config = dict(
    d_mlp=192,
    norm='layernorm',
    attn_scale=0.125,
    lr=0.0126,
    batch_tokens=32768,
    doc_mask=True,
    steps=3788,
)
Each number is 128 + 24 x the weight over its row's rms, rounded and kept within 0 to 255. Layers, rows and columns count from 0. Numbers have three digits each. The size before them is the row's rms in percent of the matrix's.

# gate: layer 8 MLP gate, 192x64, rms 0.302, rows 102-168, columns 0-63
# up: layer 8 MLP up, 192x64, rms 0.277, rows 102-168, columns 0-63
# down: layer 8 MLP down (transposed), 192x64, rms 0.154, rows 102-167, columns 0-63
gate102 092:109091106119109134113115133129132149115199156088113146121093140135153131155107125118139094089114104095126094114132098146140127109125151091144117143102103182112085145101080135116110110161121122
up102 087:160094127125162155154100095087137156117102143125123132157139124137138101145093135106120142128114124128125133142101120109101138112161171147146179091099134152159103192150171095120138099116128114
down102 083:121171126149132094139144173138076115157148139156102162124154155155108113100125147125106090150112080102117146109148105147101086154138132078144123124150153149111111132157127140124088147140100115
gate103 119:107139099085121098103113170140158102137129153130104104136102158159132114139104146115129114150189143069142181109124141119113097096142149149110144134115106150119103146115110124153108139101134176
up103 119:112104139130107112140142127100135100137104094131143093104113144116106091115115185100168099101092113125161151156151167148156120123124147132148126118112119117102135101131115127180168158135189115
down103 125:159139131136104114095100103079135111114159120094128127162122115105127093168153124119168106133162102150137151160128101084132167112124106155173098141121105117123177143130154144109133173121128107
gate104 099:140105166119109100154090139109145104098096113121097149086181157134118155126101115133144143093139172108134110126148152110124143127117179110125111089131152128116138086118160093123082116100148134
up104 100:125127097146106126111120105149126145157140118166111103125132156115104083106149094161155187123084136113137133089126068149135149134113086105129154114152139103133112134178141152114146141119110092
down104 104:108156098112134165126136170147135168128122154132114099136065100115141137125136116141104143101144096096131110102161081127149127161133120085154179124141101119141127151158111079141108142106150138
gate105 101:156128162124139156146147182154137171125101125112106132127111134113115186134099153128166123169153161127093159143149153120161130150136133116134168166169146124120135115135119171124159133151099159
up105 093:152164145141108172148160152088100159109135174133128095123126101139124151114115131133173136139111164151154167170164150146162126143112108096151136150137150113113184118117124106134118147122092132
down105 096:094113131116145110142136140125145153179149117135135110119181068119142126154117094122091139112143101108093132166079169143161129107129137148131146129148143118126099103128161126096115142134073159
gate106 115:099109118151105134112144107092124110140104132127115119132127115113125112117092107079131088149100105090102108194175132084174132088133145095121113108100120088122137109124103143154121144105109129
up106 109:166125142106130140134099079110122112116110154071140142097172151111130090124079127166128099149135133113095147177131131114143133177166157120132109123117159127113103124134117080109111108126113112
down106 105:114110124151075118124159164165136105179114127145127137094145130164170132107139148125079119145108118183105162141133088108100103132166105101124139150102114114116162126147135115117146134108117094
gate107 100:162080179134095120094147103124127130106119083122112111142146135134158161128107099136112173138133157113150104101118118094140123153148160114131092106143150080094139119109079143141093117109127113
up107 087:075137177063085137121132137151155141123105145129100109135118135122147101163096105134132143113123124113162131088159139090156114166121103126146111104138152106103173082157140120132136140144125126
down107 095:143121199105125127073130147158177080130115169079116083116130140164130160128124101167125144126167140112144139152120129127152100111113094102116159127126112125130132115114105137139135102144128107
gate108 090:148095140118127125097087136115143095138153096097125132085083144142134100181150118124156132112086110103173124141127169116123153137115105108125133107088147119100138125165133100156111130073110127
up108 103:132138134132154137045122153147132114113133125079109127098130140145156141119138112080150143085155131105156148131148168136138150156124118090143126114104119144090114131098079081103142142118134114
down108 104:116065139103141146139153101125117103132133155116130159102131106140122145147110134180142146184125085097169172131150153098114145111130122151133136128112125158134153124088122159108099126082124099
gate109 092:091098136147124130095153087141122119124147155136127134160162157131115127153146128152113117134114126126171146157136155096092112117127172125201169166134120130165095135144117141153148162112133090
up109 101:139148112130135094139097099109113135122117139126126145157155104114124115103134083124126159198140094107124111113133128122118127116153159105118182131120162132193095151161158113160094117124155154
down109 105:126120144073146159155135169139090133153123101114110148142124078123146151121134156114110120144170159111095119134042146090146146151127136146103107140110150123131140098115097126145120127133115156
gate110 097:116138172131129131139131141133125098103134123082141123122105149136166141127141123169108088141139118079133120170139077132157131080093103114168117134137121157148133079155113151125147144075104139
up110 102:109117125123152156162148143106111113147126125117131161059161097136105140199125153129092122159184142118150140119142123095124129105105152133126102118140073110125153130130166131110135105140107132
down110 092:118149115115134089135126083164093101157130184109086132170127176135126108163124134121120144105116096118124126115111144159101118152139109138161134082123144111109082147118154123158114143164160114
gate111 096:116129142128189109142102141109135134140155144106139117134128164108128144127108146134103168154126147130112118158132106129186150123125135090100144164149130084110124087081134186083133160134149114
up111 093:066127135145164091155137106162145118159139110117169137111162103166133123135077110163114128115130130127109143120152120092139152147097120137140143123130147144154136114154157109202156109116132151
down111 096:075176104098148118140151091108153175165145170126117129105152088135153154093128125119154108148138138122095122131120083116146157117123151094126116117116154164077130108104119143151129145136146121
gate112 115:116115091118090104132125094107134116133108112124180114096166163115137115078143117120150089107092143085137147120127105093134116138150180134131156128133098124140133075109105165115105124104137152
up112 105:108157140102129112086101125131123149156125126108059123151139133189116163115149103116105147125121164181130154099118112118120114109172117143118106108110153085094159129121140172145117133127141133
down112 108:140160143164118120182115141110142128150143179108175113117107140125095103085143144136145113156112124102149154139104162155084095129109109135089133133133150119157105107096081138124144095113152131
gate113 109:118145140141139139094067143124143123126148132118075103104144108103097142112082127083111112143087115144101133095111143123160135162102128144108096121075118087102110102094100133113136112112144131
up113 110:112120121153142120159111125097160111152114164119123126160075145122133162129133149131153140112143115183108109132153113148183101130115141114120112115155126123145124144081116071135080106164157160
down113 108:129145093093159133139124177155108096129098155127153139108139126174096121105138123120103153155132157124131126099155126142115188139130131107168091135159101112089125118166096124144080112154129113
gate114 101:145108085133092092117147110101139102153083126110142159120142115146133141073104120151165121089134173125093145131134100096103119138112147147116112134107111140122100082164122101119167121089114142
up114 092:160159100160123106115123109141133149159090146108125133174085125124156170166134089132109130097110128152150128191086155111134100126097142117133086130106111138130104089135114147116114102143147126
down114 104:130118175136129107147132106161100122142158140148114115098111124126159123133135166150106113164125139122088110143095173138151136118084171099123106100127117157163137140124151155127104112131078067
gate115 088:155124122133175123168193126138129154144149142140136135167099097154138157118103160154146135141123156136106119153138137140135145149173132124126153163120123090118103134115124162119203152118138099
up115 086:174148106140160086148153174127133153061108158111176143151133151143105106106143113140133106161129125124122134155130132139170148135115161094107126140102136116135157136122159156133115136174108095
down115 089:097072100111122136160172154104097069140150130126144147105136163132109120169144105149146115128110139138136134156146182147145073110127109117097136105119120163116105135143157135096127142140103124
gate116 100:140127149132082152099121158128184121137103092123122114072133133087127110172142110101130123086065134115111136134112127165151110127104142144117129125127132138119167118126104078113159136090121148
up116 101:169132162102138117120110079154112139148127140128143067161135094111172108152141131147090156151125136147124096131136121115119167127153142176151124128101186130129154170117117133130131107111107158
down116 106:129093077093117119136139128179093135114110117157154125145102109149104133119112112137104133140152094129133092130167122125121124131107153150130155085161129133104153126139106123201105149177161116
gate117 102:145100105137097144101146120104130109112094102109107182096183096118113152138121109134111108147083150145079101123114143099128075116125145114102150131160126114134165158098108133147148114102121125
up117 098:135115113143125160141170144172168142116164163163121123096151123113089115117149124213157135120125147120156100136139111117140132139133156094132106137105143118090113158151134088143123100142103122
down117 098:101122132114095123178119090165115137119147105181144144097124117113082114139140119132099160141142134178186156151133112136107113090114095138171109133104136143152141102106143139092111146146136123
gate118 107:119113180157145138150119118129123081124091102095142181104172167098163155128109165099144116127134150124138178145134118155132149086112158141124134124129114075105130141150131116097133123110134119
up118 108:137130161116162111173098145121134159174161155108127108124141116139197130124111124109106168097139117121130119145116132108145144145163132095094125096130084087169137099091109164129140136128126140
down118 107:053163178114120131139135164148138127143128109124123124124119147176096140111106136121112129106162129119178144151148151125122093121123095119157081115092136134142106122120112109137078168139156137
gate119 111:113133119101137114133117139111136138115118101099123133130076141091140131133128127138128153099113104127135172147140151143106111075127133098121177157153116147068083158163131119129119135079070142
up119 101:140121150117060108153123131085126128112116105116105123143126108161124114161145145166144101098133113143138139128098132148122062100121108157140154194119144157108111135181114116108140134125133102
down119 098:140084152093088090106129172158102155120131144094103140160111123129145090144156110162103172168160121132119124132127151163111107118146145143106118110095122117080117117135137137167148125139104164
gate120 108:112152096127125113099198149112099082125101128107131139097140128102127103144143119104112110109093168110123147131114168084125109120128133155127118159094117085103128131107093101084103094124132145
up120 099:105113062114157140156130104140170133134149163078132120103137132096131124091096119087106111091157111135153136130131140149139161149131164100116131114149140156108141075105158118133103141120124163
down120 100:133163144106101139122155091127160141119152103130158118137111140114105115155186110094133087112117162134147131115054152126130127110130122133143112140128190125125139102156104126105101116106171152
gate121 114:150101153121108083119109162127169109147114093179109192170129136098140141167130143110108201107113130122132148135145139110140121112094121122143147108148115117105155142101117121115127152139125156
up121 106:097139122106094132133135076104094138152141091111153087091124092154112156109127143107139146148120123111136103111150137147134183095110147120120128113119191102115108162165106139164124105115152133
down121 103:113093134079154123118110089158138141127103116117079148125166130132122146104151128107138120122114156117127167128141114132127140133128113078197145132147137090135122153155118084142096141146191132
gate122 072:172120144107114143166133169135136165164125098144143161132155154110147102154171145103106151112142132140154144097122135119092146171128144091122095153154156176130109137111107125128133173166128135
up122 073:114125143140094086126129141114130127080187158134125117119153138132132114094107130172097120157126118156096118145143142119156122128191172137124118130109069146129144124126105128110117096116166083
down122 072:164161095109153124177131133090151152172101121139122149114116134111135131140153141105132103112128133073167108104106099111106153124112114126127098154162146143141091153126116161125133158060127132
gate123 105:124062138101131131132143138135135131098116157053122120147116139144148087116124135102127200099129125135100135137150128094159121132124128093103159149124167153125125119091145128140099140121167134
up123 098:140101163159126102164133142104142100120117094148094121140091129129103115149110183112152094115157110191133123122124132142165146083113146118097164143174101133174125139124115103110138133128130117
down123 096:131079132119092116133095112137147135087097130136130150177104111110153124137137134100109160133127109152115153145192107108070128147138110126146123154158089113186107140136139118111121160111152123
gate124 119:135100142106095089088114140091127120127150165066117139146140109155129109126094104150119110097101146101106138134131135091121109126122109105196138103104129133095132130168123108117091114099124161
up124 126:067116129148089137148156099122161149126132134136139088169148162162151147094141156164123149144119123128131128128135115174158127137141119110146143116179151110123130095134117100137109161121072166
down124 116:132156063092133133145143134153142114107151138169149169098122113107097109120128110132118179163124127118131090115137161163113145154106104139137092161097150098137094131157150139125140112116154089
gate125 083:129098129119104139100110116134137074158162079085101124143136139100154125165081136186130133146150132099120160133170118108109133108134107088154128128154136126113134132161114110151115119122089166
up125 091:103144129131099084102139159126110125150131163151168087162125134136114098108134191102104146132138094144137165100122118108103125126142118134105123164112160133189111095154133132131142166099106118
down125 087:150072121101181131137125167141142129129105108120101137124133130134115100122125118134184155120162148118133149149092106163129166135103125114147108104131104146080172179085149117099126132123141112
gate126 085:099111124154147117121091097104143106103154082109103165125137092122120084103135118133095115147132126135090161168131085154125121113144130143059149159144103119158134154121125126129080123133114147
up126 089:163116142099149107138155123125124169179147105151126141123095091157181119117094102128128090136096149154107122160094101122121116140081133116136108098132106141130163135128147126154137132125082176
down126 084:132138140110125116110165149144112170135092123107120106181146134162124095104129132119145133102155144097116109078138146110124171111099148108155132085108142100117156104149126115113169146075133168
gate127 096:132083137152135128135121126109142148097123132108136111176129148104133144127081149095155093158116135099136127125070136186146148124108146155140144128149128102155108110085116073142125089152147106
up127 095:111117089136125146119102105144126110147145102129150140124121126151120171099143148132077140102139151160105128144165108077089117107149146161143123159106088137177147112108141123063147150133126107
down127 097:108105087113133161123145116092163123122143125166130097145111100146127133114077146132125167128127079130143147136122145171186120132122161152100132126114175122135086099122083118130116090145152139
gate128 097:122106126134102142101131143118160112095150096118136158090168128123124064125115158134123113127123160105104145157113104145108095079141147161126068149129121160168124145132131111145098142094156108
up128 096:169168154078091136133095096137118106113101120132132114104121114099124113145115154145149113089114113148087089125125171135140177147103124132141160104102132117094115152106115158139163133125145082
down128 098:135146166139121162108106136128113127148097162118124121139107129154112127089073139145158112165126131136156166113146123116138154099131134091105070123082112179157095122128128165120110141170122110
gate129 091:114111168151102106138160125116162152143111135100133131138149141138091101111117156124130133147087139086128097168161117145132097129142152195130115106137133120147130112102145099171068126107160115
up129 093:141123107113100092144098117130162086141114113143110112146076120089133118120143112130170125116187103129170161131150106123115137155063116100122135132110137119129150179149136113115160150104108125
down129 103:129154103130123163108112113134158181097125161122110124144097123134095135116113144140160101140128128117106142085145098099125141145113136105151156169141112147129115195126130153100172120076087132
gate130 104:119137146120089118154101159122135103100127054119101120108083127165116118115139084145132139092131121110120142116145084141160125129099116100113123118152129064124133109153139131102134144074145142
up130 094:148082142106084187120113124109111154156148103170142126123107165146128126146134095121104169135129128151149096141084112118148120140132138126133085115141126129117124109132125125105158094079083173
down130 101:164105105161188153097142172112114131178110109135125153135138120163142145106062093144131131126146092115095109146145134126175147122107123152131141110108127103108121130118146135117137080105118109
gate131 093:127117126136122135087139150147110099148115096122152141109174136104121066099138146125109143156122129128095154123157073070160087141145139169127099114136154114149127147104096137145139120101118159
up131 091:154116094095108150098126143101166149094085121112137120111150072120159109153133135090127158173143125139176137154131111067129141136121136132120117088127135161136113105163130152093126128122115155
down131 095:086115163164127101106107111141112092087109100120143102120138165142078156118153154160107140090152152121143187133113103097107134119125122121139136162155132104115117177127133135135150102152153120
gate132 089:121124121138174057128109168155130110143102136154124189125150116128122144144156129107086088082138116126135134134128147105125093140122164146110135107105131148110153156093145145152141126115087162
up132 097:136147106140124110096126124131120040128110159136162132122091098146160143116112127127134128082153120139153112129126139125167132125107157118149179088163119114135154146112077110115140089106115126
down132 086:165092101123147121147126150109153147149128111150109089089122142099143178123101147164153086101091104144112147140139117124141112132144115107116120139134089163134127128134143106134137114217121106
gate133 104:148102129113093160138088168099144149149152176111073097174117101096104157116124127125153122107150121138112132140071159123139122108137136140124137159156126103158101153146164112153141130113135145
up133 106:124119091162132128117163132145130101132146154127154122114145118121101119121145134150112121145160085163097114110167105101151118161148135162060092136105147132123095163091094113103099117100096111
down133 104:172161127154085082155141127079135162148152099128142136118118125173146112120166163109112097182119106121134135101116092098149136106119139140095156135150124120139117126102112167106093132109118117
gate134 097:085122119095094121117145161114143129104137156083119120101120133150116129115097130167103114136105121174083124128117093140107117115139120160163119107104118080090157126076130150097154131081124125
up134 104:109113122153105122143148104152123167126090160124166123124129096116111119175109171144137092155108161155136116120072077106121116142112152157136102087112105084133142113111134103122108117148116162
down134 107:111123157139163111116124121174128129108138126083124149146106106097121118074127094122137151121138168122133154151096132088129146126118165100142148087105110103159124145114107132142100130203140159
gate135 096:069117139091083122101128121108129123138136133122140086162115126141164132145148149141154133139136149110111159122079096166139138175116183086122148151147140129121157144102106138161124102156123104
up135 085:128122132092157103166078123130087140151135090179149133074142133073114092150136142111133085122109144126147113129118107159092147123138123110113115129105155119137120159144110129114127112112183155
down135 092:122156143133171146139155126106134145145058131157093151138152118112126138116186148109092141092101151137102119125104090131106115131100082125116141136119117132090177148167128145097140123119132145
gate136 108:144101141106101132119131140137148127110117151116124141129140110071108127111107112140091124137141137165088113127149073149075091139111106079095168145101113106161154124123124092106111159108115162
up136 101:126120119076138114118128148144138117110114130140145082116177087130142121129154107114171143098122135083099105091158116125145111095161135104111106102106166160136135077138125122124145158075122109
down136 106:145073170141123115114105107154170106081137116097113123120159128108162091159126094126097130103144116136119143161108108152115081154147143135146110125133164177152112126109162108142125158111144142
gate137 103:103091155140078145132119128108129060118123162092095140152132126115124137111095152112170156109139121171128168109145104107132150146095139144115117082130132148122159118146130137144146161101095156
up137 104:166146110146117090147114144104140139148145136135133130109091127170124121131098135098119071152128149131120126097110150141133126122139156108086092100161102153089150131068152111114155069129144117
down137 098:132116144140148170160153066119092104083093092105146151143158109102108095154161120096156115140102134153141124110144103101122142112143146137157136130169110108165162116144112106129121158127133151
gate138 101:135139130113085147100146148110109122124118145127154127105173107133093167164102138102182142130114089147081183126105093124146120107106127118139121147128112081096127117107102113095138158132162125
up138 100:120077146114142163097141127081118115078128136106111161146128145128094135154121140176119147160136105152115130097149105149116148131169139101185132125130169134122158129122085133118121168152103136
down138 106:116161184044155143136106118079099141174105134106115147113134127101108111127138149148144097126129146149121131146128123135098119110108168153106124101122096148141135093137124154150138131147109166
gate139 088:111135145127110109124108160101122101168121123119115067143123107118154120103111141146141149113130175119137161148149146164152123094128148154110126120172110126092108178159102119126091071108159133
up139 087:149070152118135170148126089137117117138153154156168149129147154128118145113112130130159116110162147126144123143098065108118131123149131088122118110083067139143159092160135135100115125116120119
down139 091:145108141115119125130114087147161092066104137147110129108119089114148103109150146087152108101156123133138140149149134162169144166123150143070157131127138136136124090094118137150173151122144114
gate140 102:149094116157164106146108149072135116106088141149116165142091151159147135185119135144136123177155143115124174119119166117148128143113170123149124157134153126137103091146123138153108111112110137
up140 102:109108130181155082158150133113128168100117133162139159155120084115141117130171164097104135131128165092121120147099137130146151142164120134108112106160162106162148125093114135175142136123112137
down140 102:114150118099119099128105172126139134106113135114102176105131140139149082126105142138128146164155135135119161141081098138124175090076114096145143119180101103153139129095136112104129140153114154
gate141 104:131124141178142121125117158136162118120130140155171171131116122109123147143147155117145134116098138145117120140123157188170171134144137160158147143161122153146159139113159142095122145113183176
up141 093:130110122140097130127126122172115069131128166157181133105145136145085116100131117158145126137120123138106135116143084132174170126145158144127104129134148120159107143092124144107117100138200124
down141 098:153102147144108108152119133140144067177142121144159119121111059140127140131093155147152106165112127135120143139154137125121111093150175168118144095114126148105094121131134145124105097167102117
gate142 107:138143109126144165103168156140150106118154143129132145144129094159147119110173137113176142122119159156135143123142170078151136181133143106141164153144167103169147113128163114140143141097133100
up142 088:077165100137100145108097126118115109135098111138144131073128105156153113118171100090154107134142151155105098132169132130137117159083134130127131099112132104131113122156153109106118130170092089
down142 106:135073144126113104121134136105135077146134104135115080095134111160174146128134124167148131111132144142123130151140152116115138134134125178110104142132127118141094109129159162133121128206089090
gate143 116:132097129129090166110172119129105070121146147090098114139114105100089120103147127118143123123115137101091145091116153091125107142104123126128162119103120089085089123125142145098136117121183122
up143 104:162116115097139074139086109140133104124153126137115153163109128113175145149093082144148098098149129106150128095156128127077101137098144126130166149157097127136135099117150104127113146153151098
down143 102:137158147148127141125070118133146133127154158082096150162063139142151118111151107158144068116077125142143124127137108125115160141145122132140123135168127118093121112113140086151151120124091131
gate144 103:120122144139118111111132151094195142129123108104088125128176108123142134119104174158112165135122142087119116141150138116115129142079113101110146144104108086092132134165103113098168120139087124
up144 112:134128136100155159130128125124142107135136167132174114121115083096142185121060135138102126142098143143133100114108106110105140079109107100165133129155166117155104126142149125118132080118151108
down144 105:130163134112172128167136108120138151176117134119126114117147123158130135121089103126111141151131094149184121152160119107108129145110113113149138089096082144129086130084095131134099165112174134
gate145 102:173094109135113141156118150149135151108141092119150145163082103143162152126147132115100119168136124122093124138113112111158107147184159120144102117139125113120126099123091134088110157092080156
up145 096:124151120145126112127114116119131143082154075117151147165139112136100149110164183138090144097114143121140128131147089111110120153172124101093110129115138107133132151176175146076136115112133153
down145 092:133090116133165104145090125152126105150075154116137142094146166154144160138108075114128148146101119115126165161131137107129134144119134155110154143115090135107104176139095132140077121110143099
gate146 105:086104087148174149115132126123121116137148123099131128128152110148139165092131161134122091094127123114118191092114113110133083100099172131130132126139092095114113130089126151127104122110094092
up146 112:159175119147124125127158154139135167144131156141134139152098155151124126133188071123145151082122152130161107152093118080106106144142117156097158151124165146155139143121132140129128124128135170
down146 112:175128134101104109131132128133098134147105167140099124133130124113125075152121156109114117120159183123174097156102129122147117157099123120097083168129112144132181135138146123155090101153134106
gate147 088:139119115123143117147141144123122154184165125110079108109145137134157142147127168186117178105180135145143147159133095151118143112111157145149121160172119160129146142131118143131116155167152124
up147 093:128146134178113116148128087132111119126155157147145121144098158148126169169127191141148134126113145107152113164126144143106114184159132132135155167165117128119168137125128104109146163160124162
down147 079:120147151133117155068144147137165125083123152115165157192130154110134124112124120089124122129100104102111147129119162115157137120088140161153151103083161132122089125127146147119141111090120119
gate148 113:127094131117129087114116155095123103125154108085123150099096129105159118142113138094108133118104093126085085166123104086159164161132125121090114120163103086124099122137124122130156106099116098
up148 105:148135139076125166089106109173146097154115125134137133126108084155157091193140161113143134143091099141131147126132163134144099123137137128105137131115074152102137114123104130150139159100106122
down148 106:165089140159202116146112138159114092167145105106112131141103115129159146138120143103135130130139105155089110120126160144133108132139107125111105130187120069136146098087128122118145142143127150
gate149 090:131098128133124121109122120132148145125150084125145105104145126141115126106100130117123109149113149082140170132122132149128161156165168141078139146186095131106157123096126167161106144084120179
up149 078:145166150111094145138133094101130135141097154116148076132144087110116176124130106095084109156114102147095119127161106135128113117157167152102120098102104130171135122141161121118119174147112122
down149 093:119124181141132126130118122112120152126107159178169086118127118153100169111136102110174124126143097130156092159131116141103125117151080180135102086119109159124124122123132116085120149148144100
gate150 100:126088107109098152149112084131139126115100114102129175108104082142093095084125130161142154154156140162120117127138102126153137114145159115108116163114106115132105076095129158147115139104167135
up150 095:137114138120136108106112124101109072151131096144156136144196147113138093156119097117142121142120112117139142150107160137131134130137064137153140119152132126124098142159117097153101069131138180
down150 098:096146096127077119101114105139136137122135128088132152132175109091075096128156143141098107124193131109145123143149129134139115116147138148130099125096141163119148148103139148121182162118153103
gate151 111:115142125097126143145120167152152111161123124133142146148143112167191124162133137162093154146133148171106097159150150102161155139115170109139156105140146099148126135095144104134139128071138130
up151 093:154126124137147139126148125141176171123130114121156174113162105118087105085097119143119162099156125134140160106138116120116153138170149163127132166129065105148141139120126162127100146121174117
down151 107:136171145124166137136141106123109132103098159124139152116139152083101148093108179097162111131139111111115129104108094088124160136131138094147151120134097148131178137125111086142110140178123161
gate152 101:146131120166144123139154114098164128109143123134141158097152089096136145153148097147123110165130155109114195131088104127147122122107188108126115146125124105149160120109082146125115150147081127
up152 096:112153131151140127158134156153117168125158145129097151120102128165145131119140114114147156135165202145153129100159163139154145143111138082134122106086134134146108134101160076145131129140103099
down152 107:111158156091174141087124140133141127101097131111108128112162131132151123134097105123077128132156133135093141128118177157135124175113139152108084140146107094160086111100129139134152131139122181
gate153 102:165098099155146123161105128119176084107103126133051138118098089129084142115122141100118114108159124164110132126124131083124128123093109155098113153104131130091107117128126140158118151117127126
up153 092:164128110122092108149114142098105106137153110141146093108103118165125072109125091112109107133114129078111118135141150144079128105133148105147147101183148122097110146130136126137115158118115189
down153 094:096142152110145148103132098138136177145144146155115138181130120127195104129125110126146118120114090098108100116133128136130138162127126128084124148170135125164083099126145064123143105132149134
gate154 083:135091150151123148165128158108134124174165131125155120121122076113148128115117121150132103118161126091121134139126121104157093101084123102153115128149086111123125125142059129180141104163112135
up154 099:163125120145131203155122139135144161097145163151104138161125129137114130136157152129126148138112113163133153139149144147113158124115134161166067127137109113187091161146102119104145132150121132
down154 088:101186132093146098094139115153166138081121116146130145134127123111131108123142148133124133117130140124142107121089168102104114124154124145118130151116167113107124116090200116121152126093167176
gate155 101:111130119162116134104083155123152123135136139116115121068144165116139122067125122084087142153138147134135109135129140143079140126081166127142144111144114139128166086095156142140098140102152112
up155 099:145158103091137136135111119128124151126115097144140151184166089106118125133151155138113094136172142116112100145113112175088132114167075118154131083104148117152112107146114103102113149120127156
down155 107:116132134151139132136163131168091136169178143153142137078128130144102111147154098100132112146109128112138119096132116134192129147134114106124149125128127151110114049142145102137091100115149113
gate156 098:086130089111166133110077087133145107077090130107111142116149122124167144140123103123109135150112148164133141150140140082136129099105144146149138131139119121125114082156150138170105097094113159
up156 101:115104117110180151155166142118146170117146080094073084113143132104146154134104118112130099151127124106118152147087135112158128144150132126183115159118138146119150124117148142078114125111104124
down156 105:112126111095101117137169137109149145153123110081147126154137103116124105093156103123135126152125117131158099185082160097133135129136121139144115086087111102163154144120176120125106159134155164
gate157 092:077165124162128105111126112116144103145124132155142094087140147090156133188129149137092091157110143150118130156172121119117144127146164151174141124108102112138117151142128162142156163126141104
up157 086:144141150108139152170148141149125125157118149121130143107117099125131105144163140140095133133123102125104162089119153124094105085090102118133099173169127139099090119132150052108123136121092138
down157 092:120154155107170141178116122164106155111099120116107131150120138101125130130157115101191139094108126132106107118137099152162148122111129110101113186146108130100165123142096126143108111084164127
gate158 112:132084149090099105156133133097101096163149112112114136108092115111113100131120076101166122125140130102138162130109151099158130137103148124127113157089103128141103165104075095111146131123157109
up158 103:169099108115158162187127129113126135160091127158137125151179122107164172142156136150118125076119107129111165117162104135096127120115081168147144090133129124137148115124113143129105110128129142
down158 106:137141117070171140144129149131138102100132118159111134145088109163115153120134117151199163138098134137092114116137137149129115155124146093108101126122133129056143128148115118110091131163143133
gate159 097:135149148094130101149099091080149120165179124133132137115147132133185163124135105122150174082127134092114150108118159097170156159170154103149131122131138137133136128107127132126134147106135096
up159 090:108136094133144137132105117204156093124138105116139147124125140135134093110107133143133089059128109086116113118109139131162157157146125138157106100150116112097118167117095111111097135101136099
down159 097:179087108093100133092130112123126161135144158137088112103153145126144179111121163133146164144126099068122093127136099159098121098135130150119147109106139158161119123120133107142115155124142162
gate160 085:134124133107156097117179079144125133110073130092095112119132120127168092109104102118145117092181149126091135098111148160119124114125100121153160139082127116168143122120120123169138135138127148
up160 099:148152083141164094184128129141155144146156105154114119113145162096104144128114122165143141153113121133131144136099126159106146161145161116124104154115155115127132101118103167168100170112109176
down160 086:120158140155095142082131169145123121117167170098145117162087167129122112112159161143110113115092107117126113116128132121142120153137135153090121131122120135127166145132120124129173105049134104
gate161 094:126091126108120095131097145090082134113131125140129117137133110144109115094139066096084131138131138124112162111092136118123166122159188117103169101128144142133139151134124138138086106092089117
up161 104:109120131113110126123116115109158155096141086160138106092125134094122170098104128095138117126113133107122151076128130146097135116086093120155112167152123087117116098152169142093124146181137102
down161 095:113170142157129105121144121096139112131133094116122160149117099121088103143136174156165179112111098107132094128137131084159122117099137135108128129129147090154129086154134132103172172155120106
gate162 102:076103122112141144141146178081136097104168112112134100081155126100100136134096126111112131142122160114146128116152145115158086142143098147116127139074106100097137111110104116098144095121145132
up162 097:083105084108118143090148118171069089134098136103141102142119160104084167124150121152164109119131161133117142154130081107101136110111095111132124135134142103117134141163117124146111117138118094
down162 102:096083171142111124106131122151127156128090153082102134137178152138151164153127145110053128103144131123135140130168105109148144156129129141149087136123125107108128120136104112161128145158107097
gate163 109:110107128141140070115139104125156156121101132138089161167139092116136156125124120150137164094147155123125174136186128132138137079117143126169156106110176129127135117135120144134129155107103169
up163 096:166119121164140143138136105122125142107138126103099137118111148166120117148083180175107132160085066106101112113094132148141110115165098096150090149116144129096124114161130114140140110116113140
down163 103:138172115116117139136174144096137150090176104133142124125145093101120114135128201136120126091135146173115098125097128163130120149118139098109077136147095107139131136083109128134135131149146150
gate164 096:117116125127114112168179148104165076128108104148125132143134122053159154148138133104151115127124116134157141131146143138166101168095110125108192146094130153107119128132121158137127133110142141
up164 105:103124097109119119137140106121145164150150150148137161150141120140146134123134086159110138161158128166126085139122077142117123128152178135129110108135157162157108125141100108185128073139152159
down164 109:121114113124098131121112169147102115155152142106177155147137134118107072105111121118125108143123148133136118148141086070147164155133152152115088131112114119152159134122094107121107156172154083
gate165 111:135108127149146150091126196050113118126124158127076115113129161115131092126106110122104130163143151146156133121089138116109119113094138135136125158068134140151103150112109136136131123111116140
up165 119:115155160125157113177109157135127125146146117146139118110149122120111162106144151133179115096119116194115166105147146144157121110111147146109160186117117153115127187122127166123111129123147136
down165 114:132120188151123103123099111148181163066131115139174133137125132113077147186137152134111131091130142135127126120122148139109080122104147147117137142099093118120130133133137137095145148098102122
gate166 104:122117140110132104146126130117166126088128094117127122124144085145146111145097140094098132102132115142177138130069083136180124090108157157138119116140104085141149076114143139132092130104131145
up166 104:092114136113111151125160115106142131095135151104140114097163142110122136135082133112164158162130155128107108090105104123119109110179116145191082138146156140161087148103116113151130135147124156
down166 097:156111152137128163114117100130120150112131144147107125123102166134141135148162151102131106159097101096135122117102114076106178114136121105151152178119124158128096126182161102112140125149112077
gate167 112:095080165168067119118103110110145116105118142083116177144131132141132148158114142106116137108108124154152101131130148114123145123124091143131165101161097152104108165122116108157104166106128111
up167 120:121137117117148116135165128138126122141138126127157147156158115138088122167115145091138160156127119104166155187135135101130196116118144097114134149109118113151149124130094127111150147128058091
down167 119:153131090116136155160153162139113156095146108142101143084113108126201122106156140099125106141130120111079085127127099123133151136151096131161121153110108165147152110111157094116125126114104123
gate168 129:146119170170135166160112151139161133161149144132157102167161188107148150115130175141130150161146162124141148116113154118101134150146125126145140163142162132135117147121143149136119156133162174
up168 103:120110108122095136131127144148124094193120191135130088135102103079121149122094103156136140128112074138109115128110135121137129143133141072119112127087141159143125129134117105127109108185128121